config.toml
n_layer = 19
d_model = 64
n_head = 2
n_kv_head = 2
head_dim = 32
d_mlp = 192
vocab_size = 2048
activation = "swiglu"
norm = "layernorm"
norm_place = "pre"
norm_eps = 1e-05
positions = "rope"
rope_base = 1020.0
rope_fraction = 0.5
qk_norm = true
attn_scale = 0.177
bias = "none"
tie_embeddings = false
parallel_block = false
extras = ["local attention windows", "value embeddings", "learned residual scales", "skips across layers"]
init = "normal"
init_std_qkv = 0.0625
init_std_o = 0.0
init_std_up = 0.0625
init_std_down = 0.0
optimizer = "adamw"
lr = 0.00563
beta1 = 0.9
beta2 = 0.95
weight_decay = 0.037
lr_head = 0.00791
warmup_steps = 377
schedule = "wsd"
decay_fraction = 0.386
decay_shape = "cos"
final_lr_fraction = 0.0
batch_tokens = 16384
seq_len = 256
doc_mask = true
train_tokens = 83330000
steps = 5087
dataset = "wikipedia_en"
Each number is 500 + 40 x the weight over its row's rms, rounded and kept within 0 to 999. Layers, rows and columns count from 0. Numbers have three digits each. The size before them is the row's rms in percent of the matrix's.

# up: layer 7 MLP up, 192x64, rms 0.304, rows 68-81, columns 0-63
# down: layer 7 MLP down (transposed), 192x64, rms 0.295, rows 68-80, columns 0-63
# gate: layer 7 MLP gate, 192x64, rms 0.302, rows 69-81, columns 0-63
up68 107:500558476547494461462537544452423446425421495555434442542499551553442514499576514520506464525472507503512500467515564459576484468542493494492517539488482505439518496473490590501541466516516465
down68 102:508442500467573437488483505517480477487452459487496500457521434463523545559529452509587497550526468484474542518533475556491491491566493487549580552487483494497473498538508568401419454553507524
gate69 097:496486510455530461483527502509518546488526434475543451536423517559565561550533498468547442440500551499493460531464545506475444463463511477421561566495473497506467566429528552470485476569490509
up69 096:487502483460501476532511466470522516515551557519518467534521553504427497581508513530476498560514413474542441418555586522547424557518497477520520496576556475481514445447470512489433503483498481
down69 096:488519451468494543455545494556532476454496550604573469535482498543481465424466490479519502480469523557550475489563473472447468506503487469494479509495491389510512557532400520502496569505510537
gate70 101:544497484524499515541519504567500400509446512513511569453468524529503493537547469511451380560534513511485481468450493449517479479469508489486542527531528505423495567465559578505494422513538472
up70 095:478453526535478528529526551475533518465429473444468532466571527494448463495430409481570500539555607444488492521462477510513516497438483494548468448568537462504550511510475500492536452525530505
down70 097:512505496526510508437508527538535476503439531579503491521480595473484461464524596532473489502460509534511513493525526476488491576424486537445528516539539481446510411486586423493450445469493508
gate71 103:506455503517503463524534559530484418571465472533509443525485507518487444515567527529505527520477491466482456584492385447438559554469531458480502572489488452511494535510474501445451541532486547
up71 103:479452460469486453523545481495497553415494576455495476556513486455494492536504446543551447501534556474532551466480602527463452455481552456449535433505493475519476531540527560540466513442523527
down71 103:515474503464479472502544547449477409505466487538477522443489468430524535593537488498519546502530477472484495612519484514464466487506455565498463536571514466524494602428498478459506503559510496
gate72 108:546538529524482491576465531496509521544481463570560505479428546506476536473563506538509455450460540501384421518516489474508450451553469514511519566463446496509526511504516510445562509536439510
up72 107:487530525485477555566541469463553450428460514472488468577491509538503556519583531532475464471516471475518519498556538484542474478459482541406541491584442511512523504460462490476447543504517416
down72 110:562502488561598547472469540537505453472449539458490499476463540516459546510504468464453509466520588469499470475466462554519465490545447522525529443505502473500493396527520499521534431524579539
gate73 094:421464472451499530474496530535446523545501481555482490445488545506571517512537476538505542536526477483492452533522517471427519530393522479445452526501494512455548538473580550493416548465518443
up73 104:423469532441466541480494505535509572519515471519472475420524569542589499453497486506495554565425469493500511532480551516477494483429518505484516502549480489555497486445549464506437582526538439
down73 102:538522555548511418504577469481521495495511423508486478514503405484438542499501571458480483554471526478548489452450536476546480512540452585490478509489516528524477437466416500550486535475533550
gate74 099:512469440527616403466532468467485589547492527509537540576470439474551485527458520451478568570515484522487460520469528514488459444484523479433547463474522472513486516506491541514473528475507522
up74 096:528491556533430473473550578531470449530541470453463492450545521544521457492523470404493493417483544509505516492487508522429550474461482507513415550526505457540538500509449475534526450510457571
down74 098:431538551497496578534463503460538511510531635467463516492465549471505558533443449477513491548535549484536475488490542492513496434521463520522446495513431506516487505452516418538427488503465528
gate75 091:477518466469553523541487584427467461463499539491508512478517484508522512524444531575453586483497411494479430521518482415477496478569491450517556517465466577528532504499516432493505485518477568
up75 096:531467499562462431527494450516550529492518551556530434528505569485532537471537456510542467519475478474513516566487461480503513542558569504478505435578476526465497479512511494414448438426488563
down75 097:490544492524571496492469508427492508487422511487457549426544438536496456500491493492492493482585545553486465525543483390508550503512417496505554474461479541569551524511478494547518486539448466
gate76 104:494522446483546442479483537563482457531448525508549470463500520503503489564521504553544446453550525460474471471525460449469515461475570485427478455540518505404491547481491565502508460570557570
up76 106:533516480482575489468449520552495549535561500464465464503548554479559460558437465543477494520516505463463483462571525489460551530532554459510447406539542473486527425462488503458530453545482543
down76 108:506598437500538482522539468511438533476497536479525531520542502445483535528502512544567482474417552520496426488496485480493490465512528545501460407549473529526503507469449506538447473469620479
gate77 090:521445488524511507476494518560482454643473524549501570461506511562536478520510441475484500483567587464466428493555523488448489545455500522491508474538467467478446537565505489460451494468484491
up77 091:492520528482541500457593494507482488545538598406595495533488494480501500451514461484515474509500533497534550499451445529535483464412479557454513442468486513530510478427479556543477531515438488
down77 096:448527520527497452514520573480437472548500525496560450501477516451529432506516571524509493470506467439513505492496465556542589492475470588458487545512464487531564501492509455535480469527378490
gate78 111:436420480496460411580484517502530511597575482482503500475532540504484439575450503554508487506510506488517489541476523442433526543488517397546461518487471494487564504524507483491559511531499510
up78 112:555519493513447488428487431480516474453469509501526511516395510513472560504428473498543488535535479500511481584452477537589548544554437449499510503539563479506513461517467522505457547423525504
down78 114:502549572527477501482473507501445480488484478536378524463521466500587546463509499534434464539524493564512475505439523483514538561455458542499506506479472535516483404547564459536472476456497555
gate79 095:454429496488553478576483489505508545474517485554550494569571472501480493517543412498484497541424531501493442462562571480533499474536469449508512432499440513410461535508513493468528554482543501
up79 089:470490483498502498493474565452523488497493538558455468460453528517536478542525441487516556493541543417406490507456488497453511464440509539487535485517474538537418494556543596465418507502564525
down79 087:577447496498505567452490530477548461495429498490521486493491481503491620482488482419507455504530525505510495524474456455547414549541517452514493510495533556467515530485501521466571450582431521
gate80 087:584422505465521512457516503484457505561532473474571568512484525554548522495539475428480510535516476454509451446490499431444497514513499395499523563445481535484477538561537533478535460511474545
up80 076:456528495530555492575548510518517491457488559540496455540488513479492536463429533566456471443464588494523533484539512498556436459525476515444484513503475470543528511528551390489436502492548442
down80 081:460530477451496574501481481447532617541569549534470479565473528465542470479515466437534488550513491520515556469522519502519492482522470446491469484467517458528462513429549528455499471424552425
gate81 108:541523481466439507519499471551466533557439514509576491508413447488458473535574543509499523535529518486451519549509531471533522437405553513526457476468500539492501533456413477479493588488525475
up81 105:529456513495534564483523500467546559489485503525456498424492515504551470527492431506504470447497502500341515458519487543524431507571485481601495487501521539536513542463504554456500536500473489